config = dict(
    head_dim=32,
    warmup_steps=200,
    train_tokens=119600000,
    dataset='wikipedia_en',
)
Each number is 500 + 50 x the weight over the matrix's rms, rounded and kept within 0 to 999. Layers, rows and columns count from 0. Numbers have three digits each.

# v: layer 3 attention value, 160x160, rms 0.117, rows 95-100, columns 80-159
# o: layer 3 attention output (transposed), 160x160, rms 0.104, rows 95-100, columns 80-159
# q: layer 3 attention query, 160x160, rms 0.133, rows 96-127, columns 80-159
# k: layer 3 attention key, 160x160, rms 0.125, rows 96-127, columns 80-159
v95:516560497482448465571451493524508554442506433465508511466486576562517435599529452465565524523418476446503549470415521520502450490556477536548543527573441417466484463440405499505512494523493455536448514465630561539479536550521485586478529477
o95:453446487423582530525443508463494454506524539501511594503546516379574540475519412585563539488576592444445488483515413521548520522540476470461522536456621532560509567386458538493436527478544532463478499551499441427534465480504507556592504510
q96:489548486447510508510464505530545450501487492488430487475490508471465498440529540500479500467465597528484548498469466529551509551442570418556518459524499511598470513464446369532532488525592397530517547555488486530524439583475535464513532486
k96:419491411554545515516470554433566445517458452413573494548452445508422485521487461526625484452488480501579461456509513537437392534552496526527495571447504521474462536464496491561493510509533531551425501408541496493496455553487529583487486484
q97:412502473497428503561456510533628555504525429626447534564522505462548424509613611486530497484481450493485439432465400524468581394442496478447483573402500441521488498456448483466512499494450502541585635549459492410387560483462542442499521404
k97:429512406479558575399530395451456590493472493469510591513484565494460459513477460477492458475594474526457489477441493564420538470523535482449438491596349498637489477527494606462588439443489523461502441552453549519459390504449499594437578550
q98:458583485570412684515468595622555512446541542494500455474421460527445487429426556464521481433600387476562423581554462530458401607438361505379466575500512483605483583505448509468518509527578491587533548487441617560501522571482511517551528449
k98:591562519470593487496468553464612466518507505467512517538542441563492456480459479479486462665658475599484549554481539506485451488542568426451570362507499473441448534482406496627475467490455508578566560478532561453513447525537546561513458480
q99:620531526429394515505442487563537486368537490447540490468587411553496503508476503509575464617476428469513589548496518485442522626629459487463487557446491531471501559575538494545523443444547508509547507509580495548428489465482440511440502444
k99:449524438559492485424498475539541502509470522496576467475473518476479466596358456506512469542542472524480551527529539574473493446570442467531498444505574471502452460541490432519533449512505472500411528437485484505432559579487521424512467606
q100:534445508479592481499499437519453507547470428518337586518507580449579497498531498479479484463453489488510521542397571523566560448555592529595412585537535423575432468487495473421487548499448486494500516515483458532485460425391582446491506558
k100:482460401509491556504476518483392493531542451563467518553499483515515579488623525513502540433488486474594460483508494424544482450460472564484545483460552581508549553446550561536503445454466439491593428494470489505424465564483523510524536435
q101:405641460449450486510430457540576567559476412491560460484537375566544483528487508432564593472549445552540472509475422490487492510625408519636517446470606494472386469528559483531524442521549470565411443523533542500451459486511557535458517594
k101:509440502534536475472455525460463542520520433499533538382448484422497598442537438520509493496531464536578609498550519491500478431530502471496498482595544548473497457447488447511516441486461541508500541546477450566432516547531551411479444480
q102:542476540445495569493487564612526549564510485424588399453510508605477461477460461469493495521580349568420493529482425549470585463394415459436453556472539487607499567434558406507502594546453524515462441445468509501535507549492431454515503555
k102:371508565497497444385402395580570511531463493573584560497497520463490426600419511427509466534514440497366520595542536590502441478553473463495367464529488494544546433551372411476482524558515448472406494414516463436464460515400506467542554573
q103:604481569585508508499445535509593489449523495418557499449540535486499538429524536573468452464585527480507612556436442451579419362537448515465452479539443515525507414505481528554505506445495447558401473386391511408538496527549530457444399519
k103:511385540460473487587482498556519455452504525504454403560571485589479507431497527508478566502516440439480447473482477395424508510398531550467546503470471473467528432533503578437462551496571552472536494496509594515564511475539416568476522386
q104:450494469553432600499462445592530537603535475559471531542508487523535559514598575471545419509485525551499469548594528502465563464500570469463513478502613477528442438535494425482552426536545495575408494449502537521552447493534544581437575454
k104:426592496379540501465490465482545569488455452537504511469510510472521490445438412526497592423496456431520442476447433493485458496560484438526444510452449520487548567474475573508489565422598485503588544501538434563465540438518521452508489440
q105:506448488476513574537513346513394543472460421533441528524528507553523501486497433455412491468610522591605522455452564477534576458528539502658473423489570552476435472430565460459572495464540537503519531517543562399483480539465431472450547484
k105:491466457514426538523516535495503532430503462492466502528541521548513511397521546534494542430561431437514511424539422385428470508456541592485544452475434467453526592487528564500476572459562469575508543508525558558577478505508476598425463486
q106:529522552425464485533466455520499526553444442501552500428423459570470501579509502558510586581401568512533463426561506488545478564484536473540499457432520535555426462468557464494524549505543492569460517447489524544580478441488538439563561469
k106:509511544566519513479517546528445516444497488502527492439477507433521498451570439510538567496474461471573564502559551482551504457538518511529523495620553567434490486462490492541495427511466502519458475550534401497442499551530515476477483543
q107:459440480537495467512534509562478366557470619538537569467547597445412506413525544454488422433360381535460540473475467540489517542509499475479534491474474485497573482502474532524557533545510420506457419426563477464480471476392538490518495513
k107:501439600460559399547487563523529436530539525469508533534528472434504482486463532553516584428534410439550535415431428454455513426421477563484556572503559473430524497519472490508453486500478518618507599509551518458494514549554484532437547469
q108:461490496540392494619470520438530568420549478503447471513456512556445503448453510553575490528513437417540516535623521521480428528529610420553469427430521509440475528556504530426506528552589518442590512575502411630461506513511524547428502505
k108:520566376534408542374424468505516477408440511557573519478532495486533516558460433511520457515503524505452456555502501550440510550623565466433542495419531459507492534484541365514496545492490482524438551475569556466487459418492394467531522551
q109:505453499471533546459506423488343602442538575390514471537523523617572489588481558431526456585522404581503480515499539441574474516455456485507579378485534617407549508566469564436518452532528519524486486520442486546517484429504461507490553532
k109:407687503447480555470442387616525558528392541528588543470514575525484468633398532419448454523451472497365472534515482630397457533534464456561344496453442465541468505524523394464491536477484463509410527474580437474562448476416544520591489577
q110:519539515569476588518428467587526496420484445475554576488541495516421409517481528566482486536570512579552566496542454475510487583515484526514574559438471558522499449514481454478506547510573570609466472412423454457547482538536496524446525447
k110:518526564507531486513524503519469548447482532519537447451473543467462508427519424543553529501487530465548504495510561459560484458516542506568512472566530544451525511460520468550486422495511529517479513499544443509438535561510506447529486491
q111:531563499425499527541446545431496455474453556459471502519504480442447454492381462507466496514494498532473460496425484504576535539493447557550446455470417477445502502566641585422488540521440528556545572573456539508551576473493453522450552495
k111:461584474532488469512459501604462547522491454475598547542483465537466405645383475411488404449488558557456474555492503602513436580525523509459453571521435455575526592562407406507440527555515461520458501425505550441492423464372533526646494487
q112:516480500519512447462552462508492499503450545520487572502523461562574528514537519516534420519509484496430501474551531512440547438576413508573457457508527568495462523466563464484581564606554477489424517570471460497427521513520419485453599547
k112:502476543493454490398474535532470474465472478530532488506444566355516511464504439487526559526425505451494463502534498525582539544532557475519455462577555486497456489457502467483476395481493507429411492513480390501487484565529496462529475588
q113:502454551514473491447479502431507455509580502447498426497497550541442488510459472566554491517482436496511466444469409519527432522526486458455560476491598566453522523636457519498517507573514447460450563507436473520459510496508546415431455521
k113:498590489537505470504510410568483443466383538505540460470540476478549443472472557500497547522569522455479525537486484434519475500486504534461549499508521567392529502543507539524447432527649526521457519489577508531450425532487533538601511561
q114:504561519511587507519532552439429385514417497493426391461467407584540562498415466489562518379565512500445487506580503421568455506525546508465555476530451597429494542596477595498447448454560578510510498503486462533450449526455520493553484532
k114:510583502553544410501527430468510465534472505460539443452615443401533467451520510479469571623511543500513500463422424449515376541561513547543547556576629521451520455524507461455500480568504527536456452513464527504528470461536555434581507583
q115:529537477533485466511513538468495411586510546483531512483436438549505495512524548456567489504469555499499533569407447552505452469412572460532490480497395456541498490470400404506543549475450480543490558452501568463525500511468601557462547497
k115:488536540590534498523527557504505480499467487492488466448445553408493498456552478552486579519481479554493472439531538511554444497575531507428514571615532525473452496438486499537505474528481560541468522603493463534493434591483532449502518454
q116:585470549489378449487524558534641447464522441450493507446550463475474559592573536463464581529418463512448423435495469560519534437532554419604533484519485564621570405376561578399474450568474497473425508593535464495492548435542440485416482538
k116:553447582474461509579453499589465527408460468446552394533514487522524502484537463544525491467422473515605478447495520394367515442369582495444613537491510533465473497498581592520511519535547469520531486463453547587551472533490420482429496392
q117:525511539435509570516504547520597580389550505489467589573465450371507560558478458484414456487437541506559415522508491533529606514464475469514558430447477404457445499494507517444434546407476469413504456541501496449553499508431455532522566526
k117:443521436453512525506469509526528523531500518458486518541504529584443436580432555496492419490497497514441528514457458542458526565442484524528455492432393436547523527571460506486475547552545459530501521434491631462556532426485452512488470445
q118:543454546468599450477596521517406487578469489532462627510530662469541493722544461584491541448408490457462414490550390441505481466492498581621507535504535536537512463544576490442498462503524463457505453553503426547487515452510481491606464507
k118:501521516498477497467492483496453491467558486525454439440461508383491528451580457460511561532467491560620517488497526508546550492509507443530515481578515526504550474431492484519517439486449515502478440549487366482348503557541534446475470518
q119:594589545514433495465492466464450513461383547476514466470560507527503514614497642512423486585522547534456490487545398482445459431517478397488580470532487546388516498611407537540519430520505483541463461543502492438478489521546451515564479476
k119:475493558469499503520537488510493571451488550501554481421481502428519494429522462517476627527496543479585500440611573493509492480522539516518479509559560560482475457517478511490536425490489575533477465556501413563469503527548478434517433547
q120:396449478467477473447484466539556447552512416428550559491408372450478413447475452366569555389475539511538444459525458493522594423457563542548551594602513526567454509438576534481460542545514533529502469505556547572453412572379519508477432408
k120:579527464527533491565439548480471535572548435468473498572561390553500560560442527502515454436525436520470509475440497434449444516419493560520541496420423480506622521544520505462574594509547490532593558441458553496533483405530560554458538423
q121:472451564471319393478495496504462473425509583517465556494460489566476537502480504454514434513497515481540435452564472479505520474494502517546515538495468568434612533506527459543557440516475548394547484476425598554498446517440447523516537526
k121:603555485548458579404533435492491521425508451510546502499549551458475440469479477494476543531492462473432509543555566472557478594533513588519462453497614565503463495495548434517514457492540472596472471514559371434446529530461544484513469552
q122:508437500610437552507475505523507467632528575430544396574508469604580517514598462520547484435517484458546481477497463562487555449497504407457520447555456515555511467555470417548513555532411403530473542512500491516559409492461400568458482517
k122:468533474450452473465475462571509496485459555522515473497469518463521489554365602490540497520507458490378484573485499558403420543479586455526394534478484390500493526548482471495532600505562477512499529431497543505539484463439506492507513502
q123:457572406472528593529493537524603488542544426483460463494544486536479473547483477492570471471529571478449562495474567504515488479543467533472545561601501476554561498489465522610504465572538475517513517558493544616470476460463579470466558466
k123:457517423480508444512469423456556467516485511485510438544527406502502455546490498471464466479512548537466470535419383557529452534561507514542489558444532494474513575570490492467486539467572513561482517475501486531496508507442512489524563482
q124:578585553482312547510459509404486510456461507541545423510534486481535542467506539425405525570531413483549439520533530456493510578569496476495542476552508590373444564559610532439552498558527546527610528563503494532434397518600384588576440578
k124:501501492482464522599479446498500549481514499506501510501568382601510554412507499434482557409586381475567462418596552440443434446492583502456521458451593595452475603545523587476472512408534513567505467523493557576575533570485538521453410489
q125:581574605501428538534495474472462467496515473561491529534465606422548532506539567531484421495345346461552385585490555428511466455499543568545433527619478443472394474495652425394567517495490547416528468558487469456513413401425458614501488553
k125:512466526548478445461553505498400468448575475519452456504484481436452617424555399477496569471501536559543544486516525494506509428444530450485528472575502565464525474431572457511498481481466498504503455546510510573425568563522475400487483570
q126:393561492507528621522518497504419625513515491545584420535418430474498517575477561473475565537476465614535465510505559483404503420421429480516532454485618434488449564547468543493468579525493505484421540593548532558497501443515489510563571488
k126:474549548486475484489546478506477552564516505546471535494432477523559580440517507594488506555506484454527582486546589550566452485566573396453509437554462574487429535531385525497543475475489494498522535530509529523507492480516499453491505559
q127:499468506531534453500595443438486532559545530584448458476483546436463449486476458608489542481536456487512419478441472489550486524545483472553551471459548575451517483514543511518490432528528522425505569490573421564446524461569473493623517552
k127:511543446490506444442485506430464439595463482413494445544391460497501506558504506463585477474473542543497495530506492498511518510495467406481531465522426477537463485452529505484492527476554426409497456490463546526464513471490590589474455549
v96:476532494515494412424507455508482480426497541563528437504628520455443434427606472433399534494449528419445557561486479440462534444559457493535589458567563464450593488601502548549532473502494475488559472561523487443435433500480475434461517489
o96:469502490436479529439489539457615621529481538530523441546422498520609462563544599483575451510526390464493474494614496584528503537449557491463492511386509532519385565397491518479461483589459543505461523431502541516537528547540481546527502491
v97:445417485565458487443483422415638562477500527449490413448485550611507472564475479403536547482480483598495545517420516570553404513485591604637438505502516490383593496435571545548422452433420409489553602482508468474550594440477546460620456509
o97:439583481482608505589449531407522537552447421448431608565495475415529529463443457476553470557506535567511544572484504394455478454571584416433497512538539485496356566567486477473581477456533579570418514564513601580497461437575475516515492596
v98:535474472498495487509430491530445582486488530465510491550489542411558498454493515518452486548596576452471434475515524449506414471587506535501521433540535475469542491532447486476471539543520520482566438597600474489455505510502404485480499445
o98:411471508516511491475496529545551502499437480490534485518560557626452535491511554477479423467453359486515514444481487562571535528582502422549498540516483597523537494595479434470411414574465438523515548409484551502485402475431578500491425557
v99:427543473459438529529587509457466422423415522428546502512600500490567527512485535577459395548482515463591361454519465442503439560473534484535515536548562498494512491497480476538551566542500452550494499533446460369458535520445452575503521446
o99:629445497485636473489535556618507608525535528470499606464516528511512381554362503529458531460485584582568608520382532523586608508511391610416566587571451541586506472414442566534461460531501482536507515452520522374578409442373547423457499391
v100:415441393429515418495507543491463457566505564493470517448559492529460537576485557475581569465397438618518491521506576551528465592426516549439460446504547571569493427318523396509501530524489509559500504437363552474614431536527526523454453483
o100:605500563483584511560421528525405531491439421421448569543502477515462514518518496475433567621558532408597489442468510473508461484496464505503468455487566395533528601518406543441487487429538516490494549506497449465537499500414348508486491544